Part of a small language model's weights.
Size: 25 layers, width 64, 1 head of 64, MLP 192 SwiGLU, vocabulary 31805, 3.37M parameters.
Training: a variant of SOAP for these matrices, 133M tokens, 4044 steps.
Each number is 500 + 50 x the weight over its row's rms, rounded and kept within 0 to 999. Layers, rows and columns count from 0. Numbers have three digits each. The size before them is the row's rms in percent of the matrix's.

# layer 14 MLP down (transposed), 192x64, rms 0.219, rows 52-123, columns 0-63
084:575550527458639489565533468499469501459441499651525508557472500576460484574467519502559491481471535428538500442544518557483553439563478509549550493471476495449507509468547592474407561552463569
091:451467486449423504584488461448509547477494447416521618452524451446483471469473396536473412511434540488517453537520461453444537544527555451536556590609470525454573568496451455411498483491490504
101:483569449496456508444531505541498497549508482514610445582522441536411492510506515425500491509513541455603532586527563456479531479499615431418546439379521529421536511533521571492526459472567477
099:464459532481615551493502533467490467468453453467485449441453494461439447519518437531524447433466588530495509417454433508457585513559457475590595502487462541449521454533622412532498531439424488
097:577614527591504512437471511419550411472519371478465441440435473511522484505455440397520520513493491402466434506506543481491548472476467459561474501488464552480492489536493548365499549468496459
117:503540518464528485472508511547614527560570488445528562527575427546462537509503610542529448572488545472512484412594477462478528583539444431499433524425478465484484473667483474503476489491516515
103:458544457464509555536400479517474436463536563572517365462556540406565531605495483538442511489478519575507427604601474489521472505479517564508499459467562513451522468457458494562477445508567484
107:433561502654520514467571462553574497546488455473453592477615477445425578529478476556471522500406507514450498509455565427484429486513466477528467476568521506495446495606525498500455497516536561
099:521439515577478490529542439474462511549524502462504529585305546551515589471486540450553459446529538474556441497461545621504506531521508506421419580531534489473534522453539481484559471489478547
098:515507532423528582529492385565434526457472484491415540508510547481504453487511447558497519431536469441478502430562506555468534499420362553560421484482422566464449457429532575514442513470505548
081:553473527579599482592619575536407373473540533489453499579515458461531556448527571495561490503528509504525601461486493537524482575496563540527527503550506459489527480522537580463447520522488426
108:543425570506481504504471525470490544595514589467514545442569497489556452478512433420438402467594533430573460541408478530612522465508572496468525548513480489549423502522458447479458477409491472
106:489469437531491390380465411548485427360561498516574481435554463476544510556399564479500536494474452462446421558458484459438510497541520537539501473494486520500563480485484468445504503576551451
097:480525512466534531505567563476533507555523491542563640494436483500365430468478601486436414470572505433473468472451456584407496414551494447557442499480530510505483515514466459458483483467525562
105:456448457467593481514482576477489594552508442493606555513497581569408493420479436430468527539468519480417528464459517528536510512543556431438578530546544556513524467507487501525522635461523543
126:512449478364460509515417500533465477446445417485550480619353508467507488420493530548417507506470451444495434503482486448481498517539434513532444521412547535457489499478517515511493436494610467
090:472599522494486422519427463554445615494470531436557582488560454513486522477435391539472445473545489544552554500499451471518451431484497468416524468430430420501548460437451544502576441551506522
096:493527511443481525475547480297534445505449459558406487516471462471570477498509457494484520517481509518436454555492539499562522456484508420484618485478579574476538489496549590558568471501502430
104:531568528554540467538515427571525512498492511480498479483597574501509553485516492544435519382478544443441527493574582571527459502527591416504430526389489523495532423529532425505565495525532396
098:569596485494527562556568448513480576493492378513410522492617505498515445550549503509439500482506427467454422452407466468492526441502589496575503483505530391474449465501546462497548492460527557
103:488548514450511537528497575547414454572412502535526495506473479451494558542448400525511536490538507542507593561445449537519568531430441496383532550495471535382580493584558535446488484495451447
095:443484492411535456447409544468575543489540539492426501513515431509520391507559448546523562395520544516429477606479459519483526533546510584565432517570490517546514484500554435503516454460602542
102:543483481530541458536431483528486485426496492477521526494445536484499521579545421599484609506432564518584505553526532445507507632486506505433469520511505557476439539337525554497494485519409465
114:510504500631433453558582493581539509582436524464561513473472471488491504484518403582577492552525539495539499498517478537538461596578482474577477539516504522537490573428435477580472555467414560
096:478491466523564463504564498472604573567410512477471435542480535594542405404499537472515543497478509386483509523518512588517528446567607468476567461411542434547528504508572474523540518506478516
106:519527429579610508543509412475481530395404500530499397486533538449570528506520408518452482491425498550493468585544518496475493563509435549525455513502496518454432456435481477555537429544583438
101:485489518493556526464571476478556471437505601566543540409555421593426456543427556560567483481524430518487405543553509478473495456530495492486487396437559496504509514550537588404522458457542496
095:561526494599552422555448488513484506456534438512450509501320557490474426416504412480485482488551459517483505501523453530591508456584441469572402472559556507519449505464519443506468519495476473
111:434487500400460453547505437468518426484445471536462472483451439510626523469462389478414544505479511541541514551460492544566552558499522443433575516525487541502488472467544523513618520582403467
114:481490405533462524604453492552465496445504532504484456515497582512575538625491464455447467511486512481497514533508485517495554530500607530461470440548494487516402534461431441515409440467639421
081:524414448478579550546629508483499471466476555509492514433462440450491392419448469404509514521481550442430414414529464493460487499517533587500422485447578517513577499551514523488457561523517468
102:572533431469580443491456485491411504484442520447465504476467511543515563519533456533406430494481566412559517535535438476589468482482516587481493573425530544568557519448467462530531415459590418
112:522422495474405511478543483478532463531504552551639598466451454536429430549421567514466451553456490427538452479479501533502463486464544514516493469549548540448463507479514459422431350482481523
101:528545454577533467531541441612478562384495445517522517513474491561483563480430575566372491517494492443568510544528528471490472556490402453560466541468442527488505508526458411490560454575556486
085:514592386456494427498510485580487438433502405530552475473394485467449442582510474567542554531484537573530610478534471485442498539496468461551577494488484505507473540379519548523553544503465476
111:529490438422427400523534469467512344497501546513546538434408415534582499471477494485540505511429501472526525579531453486547525547465590547467486484558510507493456471461421502536569433563461441
095:430542533490475492417491480486445447506487535551530492457565555453515477477389519532525449408525520481475485554621534581517509558487485549582493422429524518457465505327494512530476439526445517
104:506501508357457404483465489533497483482458551579506474549554471484368495632489601491497488489494538459518510502428534489469514473519434547512498511481480503523497544530485516554518394499542648
098:521442477460650550469413491543596491446540468504579504475578494426521495451521424405496469446415504543469461553509476511484531488512595484527442509537491534505543487590484451457446478404552476
096:462477615438455547531476517606454486558513521505455588533494447519472478522547572445491472527569496470505551436448507536524506417583485455550457385555511412533527588503525543497492449479405560
103:485539497448479410551595488497487534559634410468436551453565557535556457453497489410597516491592558440549504483452470538514498476512460489432564502460505427538529499473539542542482485419566494
097:465544481592534530562511487507525504532465439551461375438479545473459445500453455501475560412473482459540564532472456503557495410414448479464479555583543525455538546429480432516448498410599556
093:567497410479513463505495426442549476464498511484366399517579512460533507526533512501394521470451455541485504502471448484456441550550466604452475465494489467487461534513626463537556445472457394
097:536458529501559466478574523455495541470545466559483545518481595521538408496384602512451542513516479463421508499414426623466547462510475544572537438535488440556503443555501510539517496589440528
121:420489536437451501456461404478531477529537578566496494461517525534459496472463563468498499581483532489504420509538542452508536594433509459455520541417425452431552430648498456455502495554593531
107:451521493407504551435520425417448496550501561510484503476522448502465431509499544451464545504502488530543482523571489468501501486443545422463485489400520429398608402635550534446532516551460464
107:454522546608578556569437483492414607507441468468464491550579493518520549563553482414448476564537492491502506503526497479495445488456559489475650427515509464504481594497497396507518493458548493
097:517484562544450367506587595554565565522521477493532572517427534489530362529503539534579393549462488558514487503460542499560412516499494499494441534462531475501515429468446497495478518500409531
097:528450490475492481527558520517469507473520573410446501516635554579578502497516439518584562504525521464489518470495450538556492504492589579485492391497478450616384504518443479524437563471525453
100:565496547517550536560414542451505578448550512490564492429591455463434483537547390453522472527503517475468479562520549394500521492511495497555554518534537421486588599425582511554523536453451542
095:510427478484589537510508516450474586538368430455534548435521510546455555489457534501452467509503440506493447549429462520501405492478476445475492409486611603455506513419448514536416527527457540
094:508562526503569492474614532458574554485452444549487506487552509504461424508512515528494480449455541504518425419429574443507540431555473504601521463401611480517443454437575496473571534425482505
103:653493543472541472507469456387504473476507532501498515549468512574526411450530502462542564460473557493502507564502533547494516485456528527525537481523562567586429412470443423569608494532550578
098:546473541484467496458581440471538462470424508517548508404465503516533537450444480633557484503481604439521519459466486513546462600567567495426506545494491502555583483539488438471387588520486542
088:478521455545486519543496521558391497474579546500418453684486463442476467437477597492524488510394523501490497461523470572477490491510437555487466566502422532447499465593492519529478511529584471
100:530522468570401495470533425525477414403515539464549467510419487495582345511536386549506565534446522477470427468526507471517514580524511463575485456485467471473492571452513453530489540520471429
098:493568496450388513483561481539482435432548520441548582511409426514490481484502487489456507469463476569533518517564461514463492427487580475553525556411618456446483505444423482534567547395509455
089:460479564521476420459420432585457492606490495504410496492478465531512509603540462541607580537519430513518549458428502523577467437445537523468619497442436475500530460546509520489432544508476494
094:477555524484485550521578464428462524518493492481565564546536507541490477529495593426462393545499557483509450382427559519473534513546404448543487538603514422454514489543528461519491434592481586
090:528560508602505497471541507561374501488586499414505475541484545504570511490484437480471509464470504544403471600565407479464496458526522412533414537513450566524517443465467417566497444524445461
114:545422420493517502589489570544572419551440568533525526552527492491499547463493578596456504381515464458443446487506561551450503460505522503429444482512492468416469503427387503512431515537559493
111:491551461523582562504580497527503447397543548485450492519493570504585561529478549508502503428589537508502451490451518434485487508555499526646461437472400507532582513448519521446437565508504410
082:539482487629463495515536500504467504437566583535569478624525514526552543475425499443514387532495438492549443515502535479496517539476501513356416458517382465489489453515478521531470520573509520
102:541482505525525527471493433542500484421563537533390468521518526577507534551429503475512588506399526474538465473521565576469437586487532579500423530400510514476492548456499553433423551403561454
112:490502481689506472525504516513447511511471353490496481471580495481471509475432478438548517489509470497527475497546485569395442459486530497523494504518547448500546461499488446457443497537526670
099:452508509390524420522485572475545553503454497466496571515430522498476492431483499570523545503391532508507541423414528557570480572453469526420539546543657480473542570507491485489496543514436449
091:468499454555511526485612555419531573592509412463508619470488565460505502445398430535534470456582469544533498503459566486478462495544541557446445443529537460510456439498444450446536520576476472
097:453540585449531507451454526619527566420481385471442593564531508521570430411561484544541490526529488481455531478534579552488510576441472483536560470464476506597504493475454515533554507512471577
097:543472536386540387415493479440496467557549530556525527458440562520489515653480482570525429483389469498546539488523432496557517473515568475548538515504483540438428460451478517448472468553468510
096:443511439476495499586450480485461485507427587531562433511532587458509599488577466558454559476455426539457530528488545426478531517521477488396442497544449502486370475464425439473482539486412488
091:553568489575561497545633439476506411565544406481562446547545520484487449500499466499514463454473542583475456447487516507552437493505379493510530486498532492555510510554596558500543468461521382
106:486579540479472572416499479486486527530489509466413391518463531550514488386496577457446448558517501482467462547442506456492437594397434515481584442482488485533578487534481414556546443456554505
# layer 14 MLP gate, 192x64, rms 0.224, rows 53-123, columns 0-63
102:374518541500569555423476346450474483491425414469571489466567511579471482585511448466458481513441474564554463537571469569525491489554574508507505475479542593509490511478527506564511479477454519
095:508498576542485531531507450472475569590485498410558510489586493517591492464509492574469390519552526466528489562531495450564503557467514549539536568592599480452479463421561447472461421574441523
110:430531611543499521484460405457533481540380443446486562539529450523492441433561488464525488502435538491524547462561522476550521525455555420482394523411516463535526519423499478564480558505450597
104:460500560431553495566498528471486525475369640407507494526437564505481435505469537505522519442516453384565521499513584526507474484461500482517437444494574527410445440481445509510501400515474483
106:522441504550623529590614585563563421589425536426589529470513492550509534444445471526491472498466544510519483467456548528495496557484482488485456459477554434521433583521458416456506522549469489
086:370540494480444452468429536459541478470473457479554440566513485444435458452463492548561551472501626493522477539556455469565420512526544514497478503410509498465605464469481449435505509542474626
106:483501470450563397490569428527512570476529488488455493477436414419468486561481510551512532527480549429527593434597573471507483480551497547405515576389484511518542567522529488507409488548435485
097:432456483517472412467413544515501574436459475522452486478601505512522396496512584538468656542474385504501538488579527434537487495490489496467527490543541398454546446451455475506467495516464458
090:525465420475449433560551545505518573547447522535568544456485455515514553545553477422517574483519475604516493488514527474590495467533602494446546542465572480482495505507432385578617504561458487
098:608479543448500470538546384436480505441493446388533518492505466504394518502564488494580542575524490432563508523560517515505449475542578577503568488492552575593478476528543551519465515431485443
105:447489519437532549561522528445517444436472366485529438475373444514486549516459538506585548491506501507453538483550594553399451610443486441441557470533464462448507506565491495442457509494520520
106:579506563465547542581501520501582531555491483490440506504560595484429594430487461524530548508567495536530498428533577506583465568534515403426422512463580438444448503514471531500490498437410488
102:528495497448463491502587467449491559513486435563603641501434529516393456408509561460393469503513513491505493434455436594440455458517456519576419489490541492463486506476467505487469482458533567
097:366486487467473560527566512474531536570507477465513460606557535495428472494507427518460508465529535492463465557439539472541527367439426423487472473503459429488580556476519432529482514427513598
107:470419508428447399533565463484451506515436479497500573625471495550518512449495518443431581368459466518452553528511497456484493527571521530491538474414604526497443458504484448552564532469457549
099:575516538424509511500578535485468564409472516472513418509478511469520549645385530462494465502530437510498541489414454424499489518485460512427468553465416392505573554494555419481474474460495496
099:477481499445460497552541528513557556508533519416559529509435562512542515397531485437478482493503512546493511483540492457535525629528485600517373493572441450544577456507493476462393574429516575
107:506493479446509504401481481445501536385526558569491512572498509489497487581502486456607549501504446577500448503516588453439552502444526582475523514472566456522427545442444543458418520447498627
093:477460430541492475551451477509572529453506495511497486529489363469551487471468518415545421526497567482437492475475536454454466480376429533482504574438471480510506459537480584356442468431462556
097:496506512360555445450535551545510443458470468506463471586523548478491517526429512489481523437507468496431384560538525591528562530373514484564528484553519526549544475470414497501437500529401549
095:568522519567534560469542572503557459545497513527553527434511507598487534484535502512591513575498525532502489529632531523537480562520473397488433556606503459526466602495527436552490534479403566
090:527470493355485560536545509496472426407454488539412505533470531510513442518558466417467437531555480432487485466445543567518509519593516488457506476409471521546549481581571379471539541467529462
097:526395489433584528469504523515415478448461465500531491618471553505498458461403506553491472465508489576478575580541513450474432406470457464416480561530475499458505476592588419480523446513543487
101:444485506422447461483575516594475613565402553518507500484420494505527419483518507549495510475564442426487557505506540543619437487597514494448500543397472456513531535460488423518444542518463479
090:600564489524433534564621488523474527479486504511465426504488476516548527447418497521497505530411471518474538599455518596531495516441486546611431547541480550438473469545357525527480529512491454
095:567451500444569471432485597425454546437563510563511520555478482438488537507567473395432487575439574533553513476488527532479517451492419552531510567500444495443527455456504426465448619506440495
094:443457512452475533423448525509503521491496524512519410543583421478607564537527563473548540484408526450446546485572606444483463503483495489499565563423489508542587475468475579536609518517572508
116:570543572491504406450485521463508596465490467513501513548570547423313435449470502589561457564490525492468549476557527424458459454525586554447520471494548456451538483497461504532479516489484508
090:496508494517522472373535520442481484508524492465438519610562495490440409460589514593514534473542509560473457490503473447483499468583469501436470602402541526510620496479613529485536507524460537
097:557544534549462527562528447452507456515465539552529473488539534629449460600498592479600438553550460501552531580450432455477506470462504452447492524515505457539506420555544489596578509479582467
110:507432409452560516556543477413535523514459579529527612490509374552430566403504423592519493587516534458512500524487547423557520490570479480502558544511458510480535454452496462555516481539457511
104:595444537470543501530502571454419556444481567542577544470504464535472584520489529575559452547517501497414474583388537547497550492549528528474545514467540551508535500571509392543460600546454492
114:500409548469498559516520583473505648495582529533492489604506486389475486498537419428522569521421460465478478551491556570431576462486495568440518469489493454534488550495547478587547475473524490
096:489518509440494534498544473430579386443489512523464463518461570464428471510465506472571617518522425513436557455582505553380435443421528605448539508510470505460538541553495491494547470564524499
085:430562509504504510522550563464486459404480505546562545540561550504501463462496503488527406560445363563495507516499419574434443466516503557515568568583561516426514482498531394537456478542457554
100:535557539411452530495512529425456430541399422524421525454585567590467528479461477543503468466539513430490524595587523580484445590518474506487533474435512505507557518508497466620534470467540508
100:486485563610526528553616445580564545573477509504515589468500512553549491430430530561510477489551533525411450553534532577459540413545560521457602545509496494481445503539480543509557552523530552
099:439581478440480550476521471483617522516430440431458522569530565471455459531554394430546499547532500528489552451582410547459491550470579589467473487522506573439561515570527453550475523526523496
100:508485500468470495504543521365481571509494507509519500435491525481502484546541359582411566490413487575520463564420509550497480550528526469441489472438534634430403504521504470457536523541469501
117:489415538509551548465525585515529502488412530509467534486607440497434448537416508537505539449463486542442476468521557472517433555531499557510455413624551543508563540614422504480499541438439499
096:425492502545551553524450551625555582505438505515558446460549504496561454508457481448458616503512493481467507544506473435465518531435421468560563537476515452499577582441586474491491474517617461
098:428470451501406488497499476460509624488497476486553510446492479476479459498503472471387616483511497553497445512595466557511461412506444475540494564396457518434556550484483516499363536434485507
103:529521553556493539436425391487492521503423488450448588396508417579459532447535497450502435513568536545495425493553523443476494456426554509447375512429479470460454508482461452542556467539500532
118:490356521530610532550537550486444533444463439510499531511465463493499542476516433465466462490468501464462437536501550499512512498544415409480505482608579457548468581425469400572476478465415503
115:496380578553488542519548592561470504466463528496542599475478485490544442478473473533516510504406493452469566510504538479474461505513445550489560500536562415534431638436444524596495476425446502
099:464484432492556472464498484509558582474500542537511507584480449457432415539450570525499510655528524500472443541477476412620403476466524572520482518437529518473442502537596489511512547561543510
096:498455539534472436546470473476486490485425518645453534587576504512516407461407570459474588498484494502386533460541574466528478455480580505504460559461483571485574577441504496469523542505539462
095:528527550480463499608540507543374451457490585473424556525555556550499589438513447547536546446495510469534522479508426550455522533545592550456500384484435510490547513482475490565434595527495484
103:413520506496501450385442528533509561482463542509516445589479469544416418519459535492519605378455552571456508470513504532496534537564442473512492570578610538535520477505465480449435527550530540
105:543536512438488424539552510479551563523427485472500554513412564468452540643466416484522484509538531440507428517513535530458482597563522487440486484421508567509467479472548404515447490606431466
096:536461545555537372410508495466578593494514530487532542490498532517506467510500543489537501506532386555499374559526463578482549472466467443470528523514525491528539526420469409526436378498447451
104:493424500533444449471486496485502503492481338489473529536502457456488427436625514477519449462498424425414479593499500402469487544535491563538519472421518509472491453531565551533519437446570558
107:441496648508474539515537468430517537468562568503531561481557481475598487476513530503578497430561468534490559512427527580503526505470560506439571443520451434486461500515471443458555418556414415
111:502403570498511506564521499459590484493461427429501504414519499489479522557523508444592515484465533530492480468450546467472513568506492454492527423538415543516493450518475351396641517475495539
091:498476502474528458478485494474506529370508459501486488542476470430526463380507496515532421423428581520560512527545433489507484407524539449481464524569520631456486388557556512521427589526504502
095:468563428524422499485589514477488457472504469539549499541486481442401493493411506482422468537456549497535405441482507516398535614492598528519490471469543520462442558448524577534409594518489493
099:532513559558487540408495538479509574455424606523572477557525459441503542484444556481394488460502494492492520510507410513414514491479403479394434520499436441585484581517578455490548534521472473
097:515599559485484564484477436505503546410542444503496557522510474580466425591474541475458487515534478597505525519454550522580395445548549476555468513376524478418515516523474431428571516527509553
102:559563568470485446554524575541437607531517452499533481524479459426544479556493506368429522458490484562480496603601431520559475560472480520473454498511510525468481563412579474562528426520514505
112:498407578531555511612544586458478555505477496469511562476502430488415486501499560561476480462600452506538439451427560548561509525540466539481517524453608549520484570533431449484556477572455441
102:488463588481513519478436482399463440468398608560506527514543401492483408507508476449527454492513537461532485415395589497521550522516422462472504520559480465505465492503619464500525505587544512
089:513536484642527513511547689400496480414514477584500512468462455521487451474553474546565558532507491504504464494502496569415438495579535541461445475527503527443542517526526535423477456461495497
097:526514513539524476462623478584463501426453497480528529427479495479440560555445420579471520489370532470509462525553556510471375483487499483506576557495542532493539617512596454516468470472460486
099:480589561526541485518487487506421545533533435503504548461557479549534440490474507429484461492540461410607364528414449506512521501429533569455463600529492432468502451446514493542445504575517591
112:449485511488529417535451524450490498486423512540489616531435489474470479493426469513460531553393580497506583378380500452586536479464404547505479545531547438441475569552489501506516517543495497
101:510502533481483462475466520499449594538480575587435528445447564524536434586507506573508478510599509501478432451552486445550476518460550508493522552491594383420435458475474503568600451534450547
107:461477560476560421450515622574445579480489458516436574486464499475514454462496539435432492476500428502462541510558565558576542576453488594441577459439503578522460559471533507463509576550497476
101:480540507477524345453479549488446593510445521518526530529470554487493462423493401454432514505515513523468605543522450548507445458457383543454562564492580489489514501565503423575504559465501541
106:475501523434508595426562545472488498474491522434536583489653493499563486483556540501526497437538449510469504573594490477527465513520474555550488458497496585521536536602478376458479455492438419
113:392499503439560521519505589479423436504411531555447532564536479474516615511499512583491477590554476510482488454512482487545556573526470526447574475551466489512481510498526460614426624535486499
094:498496496472559428519489526484468498513524511615661607490556489510517584514510469526542506479463528479546445469559456469569470491563491527548442544547503589487438501449496572423423602502438521
# layer 14 MLP up, 192x64, rms 0.23, rows 53-123, columns 0-63
088:560464574427448474531518463581475508502526515492461602538573519465551587514529509545507468466445516550422479536465551379395582446491429462464469432452508493438525514460449526509508555515442595
098:521535544539547507497501393484428462478522478551635434447514490450566447539514476500510469443583505475470558508573481500501459517552453592408516536570554557459506546501421439499502460602545421
096:466505471506586521544494501613458509531564484413494518569416408511603525497504493425508506537564582493423493564504436469472610545519455529579570484533502511423555442508465468539454517454442466
094:446477476560467484485433534455543547472557490541506587428429473497473571571432517428533559434513430532433572520506497609495556503551550448473522471537467505514484528613450484507483548445421613
112:450460538483499473470575497458467428550501461580531513496491459536592482578594528509558444413536412452554507517503530488431570472531434482486520549458485481550450490347427470508580450564524493
108:432597418527486504541422489510500449453439512494546373430537496509493543511454425488475539517474524573562469543559477438541586494520494544497507494474499510457521448479404460482585452615583571
112:508468508383520474446532422517572511511475564469534534496475529554542437437525470458607499509655505522433475555530537554559554545435519489482525555569479513536489509479453532440391499449586480
094:471500472447562482526658508470440455513478444469522563537549428459488470506497550494460407462548510569458474514472456561583569532481449583463573560584456555520482479601493482490493584480445486
095:500521503466489538520528424578488475368517456417495483386437489431535554506534489574536499592537371401474518477529509474451470458473437456447438481459541469497504501487524512494539413488574563
099:421484444495410547482500664584585514540473534542513526449510477467595408481442541517510493465461426510545569513433482439544510487385536413501468462473496464492548533472515451477526449488529491
114:562512534504494441544570504576454459484517511532560560434537536409448522500530509435499502486477475470585437522443507501609580484392513436515444446526555495417494593475568483569521451406463456
097:464515413567545535452538522457537461432500524472584393485524586620515477500513495519520515551387538471492486473454453516601449464546541466608487443536472513427540413583485492525448490486504520
089:483489551569525416509543516459548490499550558474485495529593427491537501514534496467601472500518485405488415560587580435538487459441485457453584466570454441538529477604491461526542571427505571
101:488519596539601479532478503523521609563560510473499526519503501446564465456561490386562497441523551471422522465605485500463513588526571484479562512500489524543442491456469569431440575458547571
125:546564489504484572500454560515627479481519627560453382513514522475512432530512472522489464561582549462550497459475541554512505520553507462469531621609472532497450478512489457522472559597479477
087:514371508470510478346448499469518548441580370530511443437480556497459439523492564452547525414539478507528501516497503486389527424484496495483499491600479517566497536506548494545483511574526507
085:607485450488503436456580594611456478433501493458411476456452442503473627494497515576497461511552544483531485458530542464517406449564514526532554489459503465460484482466421535481412489462506581
107:524419528491541556448510563545469568504487521531534463486536552563455463483441425513428463592480524545511451405426526389471530475539441506572509495506527460533561472384488628487498494479457581
101:490502466509504449560480518382481510456587517531497522493489503591563495479477500533507593457527428573514535459489421650535543432462515543462577486531522449467552460482485538621497456401479529
100:539464495573513423483467474513560505503489560540502491523411393398539484543512446531565527517536579485479583582441516561466507530517449540409550528438538564467593408528475514511448495430455428
094:533555415516596502467620588525506521537538510556490453460406564479546496472524518450452472495520421415546391500515498560522442537454469492477609562477541478527519456485456424413464537533495529
089:532454413392483477502472468517484513490490511428528500413444455473495409609481475510516492471538429514436506523499548531562500558551551565373494459463490503561439573488462539607504477387523500
109:494432514523602469477499532539515560502463495484597566443529531453536500497578429476466467479438472425449559419442384412439509521493526482533530543458527475591494533556488537523499521436378433
091:493620549536499573517604487438471408556465438488472566538573492507494460496503482544388561492546521554510476442607480556538508482438598469465491577565462570473514518488481518568509470559490541
102:409416538511402512489518547526480429550553491412539635511538476501455502507501574487612549531509498412509560500497472558514452437422471459508539492481559511514537502537537580422460527436444556
101:519581566483474452531477474517511465461551372469522501528416526427510524538513522486514564453566527496480504443575547412571575512461505445527495501402444517461560532601533417584459449527537428
083:540488490505464452494591464524533475493573483535451557463478487470351615578579423434547431464480387528506496460430521500530513497500501513460520515479412482569561555473547471446481431553467520
101:473423512487557485452477560464467548415551419608507452603540470434441490545563454470503478407482466529534561507425516532450433482493519549508461490517544602393466420473440478470444512510532536
098:499528497454557466481520573423431533488539497499448422466431437475512488547521459577464459509482517514510560491548391506546520567568577608480409439569493517543506553428438573464447476408475547
085:550436488486462525571461514494603451531519495472412591447429536505538492550515408493443459596447500568521563510490621540512422576498492445576473536447548528513454502565434548518525496493427525
119:569453453487501554636480544451459582436487487508509597520454387559517466449492468566484478512468515478494478634527416531549497495503515526450500449551478512519615479453484532509583478519495417
105:452461575523573463483510506446473426527428475515563408477461506504555413490551535453517553462537449421606522554539489535529456442465449454545517506492556472514417499419484595467527409489578421
102:462571489482424542437462515557509567500567444511536518547417473516597407490417464499359461448419551427529503572525412494487438495502491509501478538455476419521532429452520513479467521551557475
081:545577414418477499524497500471520561405521466556503470455471511502437524490421530489584566586476421548476574422476497533422432554483601592477530485501562468484552529488518532434535413458468493
110:548569474518489505511541513467502483587550470405495525393443532384503429452558569519509463490449476466572493617500510499466471518513592547440475442535473456551461417553449433452491572483438473
098:428435507497539523458407524545504448508510543507563464529494598527445485384482544530487551469486511502432492519555467634443431530339531540464516456475507467521512485499482607545480464532529548
105:452489414529467460516531478503544504514548466462445467505468406414495522577508626606427480513479507562619461479537618507530529512458463517535499586490519530474461512492526387437502438515534469
096:554492505502447494445487468551532476507479509489442581502582480424541596486567532472500369447498473427406421502457619509570477438463531510433542530470545483449533445451532464545559478549434538
092:485454507468459565440560466506502552450504398493524432515552575538486463478567457517487506391391492608560528470465447433465473534481534565522543530527468471468437519455427499554514448597597534
109:544494521523478504552472523512441586484530504490555523470457524554496536512566470468519457635471619437539545494447487466477563481468501460534466575350489468460422465381523542451468425501525535
094:497535510416507485578552483493499610517535443510458439424545483471464520492437585538561546468465466494612523495406369505529441494522573494469533513456566456535452424468568451516574501439474494
089:509462487438369471465455431553452555503534483441445417481580486528443518617488518487516603485572499539578476402481489512419510462447499506508465488473535551515463492444486535424499576503602488
099:577476562484487500475598530468489486411510396495502473462424485487477471606403521474556558577468449412538542495453546497524588508541387447403462498544484505520536492536461490554521425537508538
138:526426582506535484415467458492544542444507466487535489536474517455476564440490376428508539470450446450462607579428583508434444513499479609526557508523500534554451624507526447503495512519473507
116:509446494521564473571487565500564505391482564465554459585407449423529545433568416466539494473478446475450529454445498479597566479559499505510580520570513489562405541464511453493416511500483523
111:497523506442505460501449499490460539494464440460453467509500511566470558535517481407403484538457467528526492459512481493562409457404535485517617410507493429526558605526571416549579459441551575
098:585531434515506473552510597581455494471496443454523537551554571558541460531488530512453398392462487484534546559463512534513541503468411537463473566537634417570542437470507473530482484521443475
094:422582530498519515539433533480386516517364592531528533512491450501385497525486598566380509533408500566449498512466501526456514478482432489527485581477516516491538447449529488492522495575522517
097:511469473471575516478545552405539438415528521461510525407492467479369491556535527472465441535455522555501532481487549424556485414470459510508548543479443493487479608394537508504462551600456436
099:485479546568445515490538452465509496426504441450580452468554450543509424486612507574489511512546560528542413483566485444488522545600461510403369398458494516558541485531529455488513464548512468
092:440529385505489552562547516531543544573516441514526413497544438498548541470474526545463422491499540484520411517547453442479508419590439564581480543469464541468428494497474494588485542613422500
103:462588555639512508518546529417566522432530503556550431510596611464401572453524525521564443481480502479478427468538578487471574472532555484576537563510529506508500519513488491552481514461505559
104:601502461548526424539490542502407464521442465539377499553493580494495503616527464532430504424457535513491531507587419478458539553518443511459464517426491539471605524517530435447498576521535526
094:548497489464626475512467467467441560567436447461433605526406515570546500478446568502440455529520539589546567545497436516525526629453499452544464450434496475462514533476474432507529469480479549
095:548469629477483485524508493495539487406459439486530552520492517481464499555476413532573487550504528466493481510492528532396501475504498449524590468531540523422447490456492416566617653463474447
101:475522500603575459565527477543521505607442501542471478499438521457490521395475472538502545509480531469419513525535571470528537552573445420497471414445440574435559467556474485498503495623446573
093:435536499558531532474481536507404574368546500518529553463548491511500473550411479452379538448587575467417548500510449477463591524503509465559437572552514530514519504477508536574467436483539453
095:521500512422556492485582502402439534581476471534534443427463544460476404512495468486498494515536457449491481482542496408431592431450401567482535444486494484498478469516452608593536426481435537
087:542523528469465511505484598528542516540480610591428534489634436494483517512544541504492425553454449480585517569486495516567528609462494482400482532529546496533602464521495488434530437441529490
113:524470537425620440481646513456513412514462527507500498498496506514556565442510550580466436489517483501381408532521582529508496466503483498545415474530449540432508520461493561453411454454480510
122:501507524536608526523539391550437496498488535507438458427501535487493505499462471577568436511628519426560501486486520526517551552519461513542445398567454507486466441547618435553494481562463436
088:446511614569522432465393525505530567529523456482452549500483543463467434517526536464538578392437536483517503496515521457525598443486540588583532520493542442536540602488496573570530487444534543
099:457471448499405546484465452542507528590460478441537494518537422448457529432488484520507500507495505511498516559440536471409508324472498483426499422544560468593526464463520483585584495534585498
106:487494516428525464549417450573479504550411499492459492473515497527445472493412517426465540537485448610554502399494516464534482415569465481452510474584519439533553444441395549567520437529574537
090:505506468543529461417479508470520466528532471479392471569531499478508509495535549500531466453468526477397422649541477518472532449494577439415547545515497555438387501562546449564473562521589484
098:463479430534629574515560534438560469538440550475522483451514482531488597540463518530547518538484429543552516534468584588432603501606468442434430463543484548545458490473558501532495500540496453
100:529506460436442465495494429393541473524544490404474554457572515579456520411511555508424469558506443474593454552530464584489499533421546515473481488503516551468428429462509543530534471533428387
101:514527514383455427420504511524407548553502502579596554512513555504544507445478423511455495446494431447438608513512549527500524520435512478440464523475437503456461528407479466477505635469467529
099:442567550483494519449436533445438496539468545484480587461521492458495530503471547590464576400451381514426487551541433571426436483515501549500527533538485470486495510477428458634423501485520556
098:559571488594422454476430433474591526517572479466518496492491583500557456481446467457501501520417523464511490474433508540411483411481547472511505485473612485478494497506564546384521396459421495
082:501519447443416465400536526476511519485576561554552552501392536503514600381561557489492519491529555491527468407422475592523486558525492516518510503496522504507498472401541461470581591480562489